Weights of a small transformer language model: embeddings untied during training.
Each number is 128 + 32 x the weight over its row's rms, rounded and kept within 0 to 255. Layers, rows and columns count from 0. The size above them is the row's rms in percent of the matrix's.

# layer 6 MLP up, 2048x512, rms 0.0904, rows 1006-1032, columns 0-255
size [106 106  99  92  95 105 103  90  98 101 103 103 104 101  96 102 102  95 100  98  91  88  93 104 102 103 112]
[[115 166 220 181 130 180 144 132  59  73 136 100  99 173 158 144 128 138 194  96 150 124 159 128 117 132 182 117 174 131 139 153  93 113 145 158 135 106 152 161 124 138 189 106 103  96 154 110 166  96 145 143 109  69 120 170  97 112  88 134 127 149 130 143 168  78  94 157 114 141 108 119 180 173  89 156 171 175 139  86 171  98 119 137 154 150 124 126 168 128 125 173 110 127 140  65 102 100  86 182 134 142 165 147 134 103 191 141 120 109 139 202 117 134 129 150 100 125 150 142 131  84 162 121 122 185 170 121 149 216 155  78 129 105 157 118  98 106  98 113 165 129 149 169 130 178  72  91 202 105 148 121 134 173  55 176  98 134 119  95  96 156 120 184 173  75 148  95  95 147 100 149  72  96 116 162 124 143 121 114 153  90 108 117 162 134  59 107  92 154 123 102 119 175 133  94 137  98 182 153 138 162 110 105 159 159 127 152 175 105  76 145 172 183  95 121  93 142 152 142 162 148 115 159 122 133 112 138 103 113 111  91 116 151 137 108 144 140 128 145  93 130  95 148 136 138  84 107 143 127 122  75  96 130 118 185]
 [160 124 116 131  98 136 134 123 141  90 139 127 136 132  63 155 122 132 105 164 203 177 110 109  66 101 165 171 120 140  98 145 125 134 147 125 158 102  87  94 133  93 161 109 113  89  78 130 106 120 133 118 168 155 132 163 167  93 152 119 153 176 144 125  87 105 123 166  83  79 148 114 120 110  72 143 120 112 132 122 106 102 100 214 122 141 156  84 170 111 136 140  84 179 123 130  89 120 182 118 123 180 111 119 221 147 145 141 128 127 140  71  87 131 148 121 155 129  97 142 162 174  59  99 119  99 156  98 120  96 123 153 126 137 125 159 140 125 116 141 100 145 215 217 156 154 106 153 116 136 158 146  87  66  73 169 127 149  54  90 161 135 103 115  94  86 109  59 157 105 108 149 119 124  55 158  78 171 166 107 126 140 121  64 112 163 147 152  65  78 126 166 160 138 143 133 157 198  73 184 123 143 123  71 109 156  64 137 161 141 136 139  98 158 186 156 141 137 142 178 105 156 113  87 130  89 203 126 155 129 128 167  96  74 135 125 114 147 122 134 111 102 125 108 141 161  79 102 130 117 172 117  98 119 162  58]
 [ 83 139 146 154 145 107 162 166  75 133 134 165 154 136 188 234 103 147 172  84 192 106  91 110 140 119 140 112 111 125 148 157 134 157 176 152 206  92  80 118  87 155 109 107 129 173 134 113 120  89 132 142 166 143 133 168 137  91 146 161 123 147 135 130 128 131 122 148  86  67  78 154 153 107  67 195 164 100  94 116 114 106 124 129 141 141  97 103 122 149 124  98 148 154 162  70  87 143 107 135  89  80 106 106  53  85 143 145 110 139  79 148 143 117 156  94 114  92  91 113 140 156 173 125 105 100 117 107 105 135 149 145  84 107 132 138  76 131 123  90 124 174 133 137 118 174 118 101 181 145  95 113 163 127 164 144 165  59 145 105 140  36 123 138 158 132  68 105 152 106 152 125  90 119 128 187 101 109  75 119 100 124  83 107 103 165 155 114 102 140 131 136 140 116 160 110 165 146 218  69 160 154  86  64 136 160 105 144 144  75 108 141 166 132  39 120  81 135 196 147  83 137 167  80 146 169 104 133 136  94 119  87  92  77  86 168 100 130 169 149 132  97 129 136  94 161 133  99 154 123 114 125 132 163 134  63]
 [174  97 173 150 138 143 155 115 171  56  96 118 133 132 145 118  81 123 160 188 160 133 107  87 116 159 175  98 135 148 160 168 136  87 115 181 123 124 120 119 137 195  97 108 159 120  35 138 198 147 195 175 103 136  77 116 127 148  75 114  91 147  36 104 151  79  90 122 129 127 101 162  75 112 120 174  92 138 125 148 142 135 131 161 127  92 159 183 123 110  84  61 173  89 150 176 135 145 182 131 115 107 126 154 149  82 135 102 120 137 103 165 151 152 186 146 213  66 122 157 126 130 183 102  99 117 114 130  83  56  96  90  61 130 122 102 113 135 102 108 180 106 153 103 134  82  83 103 163 135 133 119 173 113 156  59 145 115 105 134 117 130  66 113  99 149 179 111 109  74 144 157  98 173 109 134 102 143 128  79 110  96 132  92 146  91 127  83 128  74 110 117  79  88 110  93 113 140  99 114  87 113 171 112 128 121  61 170 124  91 138 175 115 100  88 112 121 115 142 132 152 136 152 107  88  94 120 162 110  64 120 114 139 119 112  95 160 133 174 173 112  84  83 112 136 125 120 117  88 138 151 151 112 131 138 133]
 [149 193 119 132 186 100 118 214 167 116 187 174 111  93 209  95 157 123 170 169 151 129 132 101  76 141 144 115 135 133 176 109 107  91 200 128  88 173  99 148 165 162 117 124  86 141 185 138 136 141 160 189 151 108 159  97 192 153 165 142 147 102  47  94 155 161 161 119 130 136  94 129 186  63  89  90 125 129 161 138 101  84 144 149 146  84  99 113 109 217 135 156 131 126 121 104  66 128  94 111 133  82 128 141 153 117 147 118 125 102 155 184 138 152 139 127 145 142 133 171 139  63  79  57  66 207 104 157 156 144 194 107 157 130 149 159 152 142 189 141 118 161 100 145 137 155 106 103 153 167 119 110 121 157 168 134 111  92 142 156 123 109 156  96  91 118  97  84  83 101 130 186 153  88 156 131 143  99  85 129 124 127  86 113 102 178 106 144  92 131 144 109 104 112  62 127 156 139  64 113 102 147 130 138 153  87 123  46 171  96 137  82 127 104 117 101 146 102  77 102 121  73 140 168 160  79 141 115  53  67 109 134 125  88 112 119 142 144 177 121 144 148 105 101 131 161 115 149 115  75 141  52  78 103 113 111]
 [123  44 163 104 116  51 144 147 126 160 135 157 120  87 112 171 126 150 135 115 117 200 111 159 131 151 190 119 175 161 156 151 168 182  81  80  82 139 112 148 105  98 155 138  76 124 130 125 117 162 103 165  80 103 119 128 123 118  96  87 121 109 101  66 130  52 143 168 188 124 104 147 169 153  85 109 166 111 118 134 167 130 168  95 122 144 107 110 136 111 114  99 113 127 131 164 130 114  54 137 176 125 165 102 113  65 140 151 149 185 141  89 122 127 107 122 117  93  98  14 116 145 140 134 184 103 137 106 112 150 136 124  80 131 159  83 163 110 140 134  97  74 153  83 180 177 169 165 125 141 145  72 163 184 116  64 162 151 120 114 109 125 138 108 134 140  84 124 118 103 123  94 141 167  93 130 147  94 107 139 101 132 163 120 144 150 161  92 140 132  50 191 131 160 130  57 188 100 116  92  95 141 100 105 167 146 154 141  73 163 144 157 159 114 153 124 136 131 166 150  98 133 133 100 143 139 106 122 121 155 125 100 142  74  80 147 121 115 159 121 169 178 154 146 130 105  88  96 141  67 110 109  86 151 118 103]
 [152 132 114 109 115 124 124 140  84 176  88 101 131 150 175 165 101 136 127 149 162 126 116 168 157 144  64 141  36 145 112 146 157  67 140 129 129 112 123 122  97 160 123 203 179 102 116 144 137 111 122 106 125 148 135  83 171  95  88 106 138 126 167 105 169  94 118 111 125  84 170  79 199 143  94 150 125 106 152 135  99 112 112 105 155 161 145  81 108 146 158 158  82 145 110 121 100 115 124 175  68 128 117 125 137  83 147 167 122 142 122 171 165 164 151 107  95 151 169 180  80 124 195 127  88  67 133 111 155  84 146 151 141 100  68  86 162 100  91 131 113 126 124 135 147 116 123  99 110 141  99 207 105 176  76 204  98 118  86 145 168 135 119 120 136  72 140 163 162 116 182 105 143 149  68 187 113 144 142 174 171 112 177 141 142 217 175 174 103 171 146 144 134  81 177 113 118 166 184 103 150 173 131 153 107 141 217 151 149 142 143 136  97 117  97 144 102 145 131 126 205 142 117 176 116 101 132 182 169 185 118 108  63 171  88 160 132 153 212 132 145 112 158 147 168  95 130 125  75  96 128 195 157 112  92 107]
 [154 104 113 115 149 127 138 108 162 102 159  46 195 121 149 100  87 189 103 155 171 134 114 106 139 103 140 133  99 144 171  99 163 121 170 102 108 149 152 126  52 153 119 141 163 134 127 140  60 178  80 166 142 135 135  59 114  88 147 167 123 137 171 132 149 162 175 127 189 208 140 210  99 147 185 159 169 118  76  66 108 109 109  91 125 136 118 180 145  61  77 129 167 116 202 151 138  73  95 111 140  92 160 157 130  72 180  79 117 119  78 156 102  86 147 117 135 148 170 126  91 133 125 153 140 130 146 141 117 156 118 166 101 164 180 159 151  38 117 137 162 153 115 101 114 178 130 156  70 120 120  94 138 144 175 152 102  82 158 143 123  75 131 110 163 139 126 122 157  71 121 108 119 113  86 142 156 132 140 127 100 129 117  36 124 110  86 119  68 101 142 178  96 171 161 104 124 163  85  76 133  83 177 110 142  94 168 131 133 105 109 116 189 142  87 143  93  64 183 152 110 118 137 142 135 113 131  93 131 143 126 167  89 106 106 185 115 152 113 123 101 108 186 137 115 141 114  94 129 118 112 168 102 183  57 156]
 [113 103 139 150 132 135 188 154  85 126 103 124 103 155 105 167  98 101 190 150  98 176 133 108 136 136 106  93  89 167 147 103  84 102  95 165 140 129 150 141 133 137  99 190 125  92 105  83 155 112 139 137  71 138 140 107  74 178 126 188 132  78 144 146 166 157 169 128 177  92 121  32  93  95 119 201 134 100 180 144 115 130 169 138 134 117 154  99 178 141 133 143  62 161 161 164 123 169 152 164 134 119  91 148 164 168  76 161 155 221  94 117 127 124 130 120 146 101  92 124 175  91 160 104 183 129 170 163  87 155 145 147 141  68 135 104 142  95 134 112 158 124 112 173 140 157 145 143 152 159 107  78 150 169 126 148 146  41  67   7 104 106 116 132 147 210 156 162 158 103 195 154 107 159 122 190 136  78 153 107 127 133  82 114  97 115 128 102  90 100 116 135 161 126 145 137 113 116 118 141  78 161 170 186 114 105 192 100 140 161 136 116 172 115 154 133 157 144 120 162 118 125 179 128 145 175 108 133 143 140 183 123 116 190 144 147 162 147 152 115 151 149 153 131 134 110 142 130 105  97 132 104 128 174 113 146]
 [ 96 120 154 161 149 130 101  73  94 140 100 107 106 103  97 143 131  82 150 190 143 112 124 171 145 116  97 159  89 152 122  88 142 120 137 117 102  76 198 214 144 113 103  56 132 134 104 144 134  80 141 111  87 187 128 116 163 124 144 108 133 123 148 118 160 141 141  55 144 115 147 132 201 114 158 128 115 182  84 160 135 174 155  96 150 123 114 161  67 158 134 127 111 169 150 168 131 107 132  95 138  73 105  91 121 162 128 148 148  92 104 138 157 117 125  94 196  88 128 122  85 126 103  66 143 171 162 129 134  74 173 127 133 114 124 173  56 138  79 166  98 139 140 132 139  95 142 129  87 208 125 184 128  93  98 112 114 106 145 134 127 178 116 191  99 124 139  85  86 139 153 108 106 101 122 121 125 110 133 153 125 104 142 150 175 172 138  65 114 126 150 153 195  91 164 113 142 111 103 160 195 138 129  70 171 167 152  62 113 175 110  92 171 102  74  80 167 173 147  80 144 135 142  61 171 161 172 149  82 119 116  89 127 138 130 125  59 114 118  72 111 144 117 115 159 129 112  93 110 127  66 115 121 172 101  99]
 [ 96 209 158 110 105  94  69 119 114 122  88 118 147  55 181 135 161 113 161 123 128 175 129 163 144 112 157  93 163 136 103 150 134 113 114 101 101 153  73 118 172  90 130 136 115 165 115 105 120 139 135 109 184 115  96 120 108  85 127 162  78 139 113 163 109 152  41 147 153 157 112 141 137 120  95 161  74  74 123 148 162 110  99 102  96  76 138 180 116 104  86 102 102 179 142 179  69 101 132  64  86  94 148 145  73 105 179  92 147 131 107  92  76 103 150 182 109 110  51 110 165  97 113 134 148 176 109  98 131 154 157  91 100 102 115 138 101 106 175 111 127 109  81 130 137  79 129 137  94 121  96 113 117  44 158 112  89 191 162 146 151 100 146 140 118 129 136 147  86 105 161 112 118 129 111 194 128  71 110 149 130 124 111 143 152 167  96  51  63  99 135  79 126 130  77 181 128 126 164 160 168 121 121 109  99  90 106  70 112  83 123 176 148 123 140 164 139 108 129  89 179 127 149 175  56  90 142  46  48 116 115  84 166  31 115 146 194 176 113  99 110 167 101 164  84 129 142 107 118  91 130 103 121 113 118 114]
 [157 119 113 133 122  94 156 124 119 146  97 190 170 197 158 151 142 128 125 120  63  98 147 185 147 106 154 135 167 161 119  99 108 155 142 125 126 106 116 154 136  87  88 123  92  93 168 153 164 108 159  85 142 145 104 142 142  52 128 129 192 167 162 107 158 158 101  91 120 169 104 156  90 116 108 134 100  87  70 136 173 103 132 117 152 151 157 144 150 127 145 120 132 134 148 174 122 102 137 109 191  87 126 162 105 108 145 148 102  76 128 123 142 170 109 105 107 179 125 146 142 122  81 178 168  95 192  87 141 190 138 145 149 137 118  94 118 126 153  75 113 209 130 148  98 156 116  68 155  93 125 121 133 142 146 116 105 131 167  95 117 121 103 139 112  59 127  69 153 119 158 129 111 125  99  93 109 142 140 120 142  58  85 156 124 131 141 166  96 147 112 150  75 129 123 120 139 175 157 169  74 145 173 108 142 159 167 118  86 127 106 145 125 120 151 111 104 128 150  92 127 120 195 130 176 131 136 178  91 145 169 193  88 151 106 122 116  78 117 151  89  42 146 164 127 169 147 154  94  90 197 150 130 137  93  90]
 [155 167  87 149 110 175 103 132 161 184 159  63  97 170 148 129 152 123 113 116 153 141 123 142  86 134 145 163  42 130 108 135 108  93  76  90 143 129 165 100 142 132 172 122 140  77 146 134 171 165 169 117 105 149 139 102  97 151 139 176 146  64 154 183 133 134 159 126 120 185  97 167 110 161 107  91 107 172 132 172 131  92 136 155 119 172  87  86 136 146  68 107  45 117 177 130 148 112 100  87  98 108 139 115 177 151 114 136 169  94 115 113 110 112 103  81 143 173 116 149  89 173 197 194 157  87  76 118 123 170  79  61 125 116 166 193  66 105 166 114 150  86 132 112 196 145  85 112 171 120  66 166 163 153 108 139  56  84  86 101  84 130 119 109 142 117 123 163 124 132 146 156 114 157 129 122 118  59 121 130 182 120 139  96  78  95  90  42  71  50  88 165 141 138  78 114 114  98 117 191 195 140 122 129 115 138 137 153 107 120  95 109 106 130 135 127  50 105 154  54 157 145  91 178  88 104 196  67  99 165 120  80 115 108 166 108 134 143 118 131 134  99 147  94  96 118 130  71  82 138  97  92 158 140  69 110]
 [ 94 209  90 159 148 137  92 144 144 137 128 128 147 127 131  82  92 100 107 100 164 155 114  97 147 149 136 194 101 111 121 140 145 115  80  87 132  98 128 116 146 120 117  88 121 133 202 131 153 124 127  92  46 116 139 122 112 133 143 167 182 174 164 123 118 150 104 139 121 139 119  91 153 214 128 141 148 126  83 114 172 182 158 154 134 123 164  73 169 101 102 124 197 156 152 123 132  73  64 174 115 151 144 130 124 141  62 148  90 143 129 136 181 141 107 121 118 140 158 121 145  75 145 139 146 126 127 168 171 186 159  66 120 180 195  84 121 122 139 196 128 128 129 127  37 150 146 118  69  74 138  89 160  72 109 157 141  92 118 123  97 162 148 188 125 158 135 137  59 118 123 162  85 129  88  68 160 115 144 170 105 120 124 121 167  96 126  58  99 143 131 163  61 111 123 114 104 112 118 101 164 175 180 163 139 143  99  79 154 130  96 103 129  93 135 111 135 114 154 144  85 119 129 154  84 154  96 124 111 161  88 180 146 147 164 170 126 139 121 141 118 132 169 136 118  69 129 123  97 110 130  76  83 112 150  93]
 [120 140 182 117 145 137  97 145  87  70 162 122 112 204  87 127 128 147 132 103 134  93 109 117 161 127 159 108 136 154 110 141  25 137 137 129 106 152 144 167 152 184 128  72 132 137 164 123 135 164 103 172 143 132 164 108  87 121  92 103 133  79  91 116  67  98 123 126  89 127 103 156 173 157 148 172 183 156 170 128 128  93 123 119  83 118 185 139 115 128   8 157 128 159 185 156  89 145 146  80 115 129 143 200 122 121 125  70  95 157 104  82 146 130 153 147 150 179 192 114  68 168 137 125 144  99 128 133 215 104 155  96 167 110 104 113 188 127  95  81 126 112  79 115 116 157 189 110 113 104  47 133 192 114 120 111 122 137  72 164 107 147  97 133 150 128 135 148 105  75 117 155 130 178 106 146  88 124  93  57 157 165 133 114 147 135 161 147 131 168 109 147  76 162 195 119 171 102 123 108 143 157 108 124 125  59 115 153 138 111 126 105 193  78 100 123 158 138 193 125 138 212 157 115 153 112 104 146 163  86 101 156 141  80 115  50 140 152 133 105 141  34 113 170 150 116 124 166  69  81 135 118 128 143 110 170]
 [127 115  91 146 157 111 113 158 158 167 122 133 135 125 195 169 177  83 102 138 110 113 113 114 154 143 132 122  91 148 135 162  69 133 101 211 153 161  82 132 100 124 164 115  73  87 127 128 106 140 127 130 127 152 146 108  78  72 122  52 168 112 176 106 190 163 176 204 203 121 102 143 182  85 139 145 150  72 125  51 137 113 124 165  90 159 129 130 140 128 158 105 152 105 111 149  52 106 131 129 101  98 149 111 134 125 134 149 119 104 126 191  82 139 150 112 173  98 138 102 168  98 141 100 101  97  64 118  96 135  78 117 109 136  96 169  94 153  98  40  71 152 116 101 101 113 164  70 119 100 173  65 138 109 202 214  98  75 138 164 140 128 136 119  96 116 146 172 152 115 195  45 131 150 120 165 159  70 138  80 130 119 156 143 122 171 127  94  85 190 144 115 176  75 126 156 135 200 137  84 110 118 143 131 182 122 147 128 175 126  82  82 152 157 150 137 134 112 140 170 126 151 149 103  48 152 141 131 130  76 124 130 134  90 148  94 115 166  87 116 122 150 172 170 142 127 113 182 147 154  88 118 142 129 118  97]
 [149 124 178 115 150 133 168 192 146 123 116 159 162 168 142  47  94 172  42 143 101 170 214  96  82 126 142 153  98 132  84 190 186  59 132  65  94 129 136  86 149 145 135 135  95 107 156 164 103 150 130 103 121 136 128 128 161 100 161 164 142 106 207 121 149 157 153 138 103 143 113 171 120 156 138 182  88 151 112  92 150 141  61 104 114 142  49  60 125 146 116 155 123  94 180  89 178 126 102 156 128  82 121 104  67 131 104 178  87 155 127 118 120 172 106 113 156 115 161 142 129  77 101 104  83 113 130 140 125  86 197 163  64  93 132 158 106 195 124 115 141 116 162 151 113 146  94  94 168  71 147 170 102 143 123 217 111 135  86 116  96 138 140 119  99 131 146 138 135 170 203 136 115 126 112 149 131  99 133 149 174 168  89 142 127 152 171 138 120 118 129 137 131 101 167 121  91 125 169 101 111 133 134  82  89  96 136 102 108 116 168 150 102 106  95 143 133 108  97 188 124 144  98 195 158 139 115 145 126 152  85 113 136 143 108 165 112 172 112 109  47 163 127 122  81  58 162  91 157 117  71 118 116 139  71  60]
 [120 106 143 167 122 140 161 151 128 173 124 143  48 144 155 112  77 157 101 152  92 112  95 154 130 175 204 107 106  79  49  93 121 132  98 113 132 139 215  39 116 113 148 163 116 128 165  99 157  98 115  84 140 155 142 118 135 145 127 203 140 138 148 136 126 178 167 160 128 125 125 133 137 188 128 131 169 123  95 120 173  81 137 104 151 158 119 141 164  88  98 104 139 118 117 153 110 135 137 134 147 117  79 179  69 129 121 160 144 132 131 121  69  86 128 163  95 129 150 122 165 150 176 102 193 180 138 112 133  72 145  94 108  87  42  96 110  98 141 109 154 141 160  85 145 140 178 176 109 172 161 117 162 115 127 232 102 132 157 114 135 127 131  75 120 120 122 120 124  88 168 130 190 119 123 181 166 161  81 141 113 110 133 117 127  73 115  59 154 148 162 155 137 116 102 132 151 151 169 119 101 159 154  74 113 146 111 175 206 133 196 139 112 172  91 147  88 116 146  86  96 175 171 174 172 119 143  72  92  75  99 133 114 124 183 155 124  95  89  56 151 169  90 157 119 130 173 158 118 123 136  96  72  95 114 111]
 [165  99  95  97 135 140 163  99 123  89 145 162  42 118  98 165 104 173 145 158 143 124 131 116 134 124 159  97 134 155 148 142  76 125 163 139 121 116 135 118 164 133  83 134 129 121 184  79 147 116  89 201 103 129 116 106 110 196  74  83  78  63 119 105 157 110 181 172 160  87 149 139 135  99 156 154 117 114 135 159  91 176 165 127 179 187 138  98 150 134  66 117 136 134 179  72 128 142 142 115 128 125 124 132 140 135 157 177 111  90 141 155 126 121 121 169 167 110 119 194  91 104 112 157 191 149 167 152 103 125 130 173 124 202 128 163 138 156 120 139 126 137 135 129 149  95  87 132 113 123  55 125  78 125 114 145  71 200 118 137 159 122 124 127 146 137 155 137 102  83  60 190  92 118  99 143 126 174 121 111 109 182 109  66 123 163 135 161 131 137 162 131 127 122 151  89 136 139  79 125  90 117 153 123 150 133 106  81 149 164 145 141 106 112 123  81 197 134 129 112  76 132 144 128 127 114 138 164 114 126 115 116 166 128 166 126  81 157 128 121 144  90 131 167 113 136 108 188 150  94 136 123  90 120 131  98]
 [136 166 137 132  83 132  53 139 138 157 164 196 107 110 116 132  90 138 128 134  77 104 156 140 154 177 121 163 181  67  70 177 150 132 100 129  70 125  98 151  95 161 147 124  99 118 118 144 123  63  85 150 135 139 111 151 204  81 161 127 149 135 139 144 118 136 136 196  77  82 134 108 108 104  84 114 163 133  92 167  72 105 134 132 144  92 129 163 123  73 160  96 128 144 132 162  81 134 130 128 186 141 165 114  95 165 113  70 113 132  97  98 126 146 101 104  67 149 101 111 124 160 155 128 148 151 132 109 116 141 124 203 122 169  95 134 174 104 151  88 135 138 105  96 164 108  64 113  96 181 103 198 109 116 152 134 130 104 122  90 135 130 150 157 118  67 118 173 137 131 186  90 150 173 133 161 171 130 135 149 145 119 188  71 113 136 175 128 113 124 100 151 102 108  75 110 167 179 155  96 122  65 156 113 103  95  97 129 174  96 183  36 115 128 135 131 141 144 182 126 108 123 104  65 114 119 124 118 165 102 173 107 108 173 146 137  92 145 101  98  67 116  93  70  63 146 127 199  91 146 132 162 138 117 104  66]
 [177 132 160 128 121 110  65 157 165 140 153 132 129 120 168 145 119 115 174 147 147 157 113 114 141  83 146 137 148 152 101 135 151  86 158 155 187 134 165 140 132 172 135 186 160  65  88 108 107  94  66  95 136 106 194 144 132 105 104 152  72 151 121 175 161 148 129 137 164  95 168 113 194 131 114  94  59 120 140 111 143 114  76 112 102 147 133 117 154 173 112 154 193 127  76 114 144 120 181  54 133 121 132 138 184 121 101 129 166 114 141 134 173 154 127 138 125 168 142  88 121  88 177 144 112 163 134 170 142 152  96  98 122 136 133 102  64 174 132 143 104 128 136 148 124 126 109 134 150 147 120 155 196 151 151 134 128  93 113 240 131 108 131 144 156 162 153 118  95 125 127 128 127 103  98 149 112 146 166 132 122  99 124 158 149 116 148 108 145 155 141 138 166  82  99 144 188  94 126 142 116 108  93 155 104  91 164 170 137 124 100 103 141 133 133 154 111 163 165 161  76 137 171 128 143 186 183 113 118  95 138 132 107 178 161  70 227 153 170 138  94 186 157 126  77 119 144 104 124 158 134 124 167  82 118 148]
 [131 100 119 174 150 195  84 120 118 124 145 166 132 108 108 141 143  95 171  56 171 121 183  86 187 114 129 121  93 108  76 121 208 170 156 125 208 163  76 178  64  84 116 136 179 120 133  80 101 157 135 167 142 116 123  68 148  74 189 149 136 146 169 129 142 160 150 146 141 124 138 142 139 117 128 195 132 114  72 127 190 139 193 168 125 132 122 102 172 120 138  94 101 127 129 111 115  91 194 123 147  75 106 112  94 125 132 123 150 111  58 176 125 100 158  92 179 204 125 114 208  53 139 124 148 123 135 103 144 141 120 139 117 159 108 163 114  99 104 171 146 158 112 162 113 132 159 135 104 123 103 115 119 158 179 157 134 139  26  98 114  88 157 106 134 158  88 172 200 125 105 129 127 121 122  98 149  85  97 114 143 119 139 144 117 131 161 140 125 153 181 188  93  92 153 142 132  98 120  65  96 180 144  73 139 137  79 162 149 106 120 135 171  83  95 144 133 144 143 134 142 127  76 108 161  98 111  89  89 129  44 175 124 142  97  81 159  76 110 173  65 144 103 112 144 168 120 132 104 142 146 149 181 111 105 149]
 [110 112 142  96 136  77 193  99 146 110 176 102  71 136 155  94 124 124 163  91  94 132 192 100 170 115 102 100 127  91 147 114 119 218  80  92  89 119  70 174 119  91  88  51 150 129 185 115 122  97  73 124 121 121  72 104 130  92 123  82 134 153 107  89 102 114 100 179  97 106 112 148 121 143 192 121 116 137 162 131 163 173 107 162  91  77 128 118 137 103  79 107 113 154 180 173 158  82  42  94 143 121  97 188 112 182 136  86 133 104 109 142 110 149 159  92 146 141 154 134 148  91 129 108  74 109 158 103 187 126 116  78 162 131 165  92 108 113  86  74 106 162 140 148 108  93  82 161 173 207 155 141 101 118 113 167 114 152 138 151 140  55 128  88  93 139 112 199 110  82 142 136 109 108  98 107  99  89 127 100  22 148 136 137 126 135 111 154 123  54 125 140 115 149 126 130 164  90 107 120 150 161 126 141 134 109  83 151  81 118  81 102 174 152 146 139 162 153 141 160 104 152 154 128 113  89 137 134 154 132 125 114  71 182 178  88 148  72  85 123  91  60 113 176  95 122  76  84 137 105 138 176 169  57 152  93]
 [119 161 194 149 148 148 177  95 125 161  32 103 100 146  72 112 121 112 109  88 151 180  96 139 131 155 127  97  88 117 186  98 138 104 145 124 126 140 112 205 109  84 138 105 123 170 110  80 110 177 137 116 108 128 177 162 192 129 149 161 116  70  86 121 135 125  79 216 216 109 197  96 172 133 156 121 136 111 122 108  78 143 174 156 115 101 145 102 152  98  90 101 109  94 104 118  72  82  81  77 139  75 112  97 134  96 153 111 108 118 135  84 124  91 137 126 124 131 141 104 140  80 142  74  89 125 101 128 110 148 166  83 154 127 151 142 138 142 134 134  88 132 124  85 151 140 117 131 152 140 131 136  81  81 119  96 159  84 133 102 146 163 120 125  67 117 169 103 179 123 144  89 127 140 122 168 130  92 113 111  80 101 167 114 146 156 105 125 130 125 166 129 139 138 126 115 130  18  96 112 122 120 135 161 128 115  54 135 137 122  82 169 106 119 101  95 109 142 156 150 107 136 110 138  98  95 179  79  92 176 122 144  80 141 119 144 147 133 151 161 120  91 135 132  65  40 144  93 168 155 101 156 197 146 107 121]
 [108 121  76  97 102 150 133 120 155 105 130 159  50 102  94 143  91 133 155 117  90 200 162 123 129 168 120  66 138  85 171 168 146 151 126 136 193 140 130 111 161  99 111 146 139  87  95 151 158  83 119 165 124 140 160 123 151 145 133  72 177 144 169 101 136  47 109 174 148 140 136  97 145  93 147 150 169 143 204 170  76 127  83 134 127 102 166 204 168 164 139  70 129 130 204 134 171 170 138 134 169  97 104 117 126  65 119 135 151 175 130 107 159  93 105 109 139 155  64  77 109 113 121 171 111 139 104 108 151 156  78 140 173 127 109  96 102  81 119  68 150  64 110 127 140  92 129 161 110  96  81 100 161  80 156 145 175 145 102  82 104 111 123 139 121  93 127 187  84 112 141 149  69  89 110 152 121 191 151 162  78  59 109 170  72 156 118  97 141 141 107  66 147 150 104 150 180 113  97  92 149  72 135 114 139 165  74 103 149 190 138 110 137  96 130 136 194 137 139  91  71  87  64 110 122 137 132 103 124  94  81 184 107 102 158 152 133 132 148  90 172 163 148 132 164 146 125  98  91  92 135  69 126 116 193 160]
 [111 134  34 147 125 135 127 164 132 168 147 133 132  92  79 108  74  95 127 119 147 113 131 151 123  88  88 139 107  97  95  64 149 174 109 110 103 171 118 142 160 129 184  74  59 104 137 151  91  93  98 108 136 100 120 116 138 187 117 108 143 122 178 167 114 165  80  95 109 122 131 115 120 142 124 120 150 181 142 133 114 160 164 108 180 113 125 174 124 162 100 121 159  77  79 138 164 152  91  86 152 114 150  89 129 129  86 141  99 182 110 183 142 145 137 118 114 165 121  79 114 157 135 160  95  92 138 180 106 171 128 105 132 112 124 144 140 133 125 142 110 197 147 170 105 160 111 107 157 138 108  93 110 119 120 157 193 146 119 120 125 170 114 126 134 109 115 110 202 154 125 138 164 176 120 126 115 125 145 141 119 150 177 163 142  89 132 124 123 169 176 151 148  77 175 162 181  92 136 141 112  94 173 156 139 128 137  86 158 151  98 121 168 125 161 127 151 179 167 112 117  81 203  86  65  64  58 138 126 130 170 151  96  77 133 119  95 160 153 147 141  74 163 123 109 127 104 132  68 123 132  94  89 114  99  81]
 [134  96 209 141 136 175 152 134 178 127 141 115 108  93  95 113 140 154 135 120 125 117 133  96 112  80 106  29 144 103 113 145 144 137 134 105 128 143 136  77 123 153  91  60  68  63 151 161 107 161 115 129  46 122 112  66 139 130 114 118  96  96 152 105 104 102 134 162  98 115 129 117 120 196  48 104 105 165 117 195  81 143 133 195 135 117 133 149 115 152 107  79  41 178 145 102 109 135 121 147 154 193  69 153 159 146 156 143 173 117 108 109 129 125  71  74 144 142 148 201 115 188 131 130 180  64 129 180 191 115 140  91  67 150 160 105 114 113 116 198  86  85 139 136 145 164  95 171 135 165 123 126 138 100 126 146 134 165 125 143 122 116 102 148 163 132 116  85 123 146 114 161 178 137 104  62 107 141 131 152 125 143 154 107 148 145 152 140 129 130  52 134 123 132 147 159  91  98 119 120 104  80 100  93 145 109 143 123 127 196  95 102 118 175 215 150 133 185 125 160 104 129 162  92  84 163 158 132 101 137 127  58 107 150 131  90 165 157 115 134 104 148  71 136 141  89 138 162 137  66 126 102  85 197  89 107]]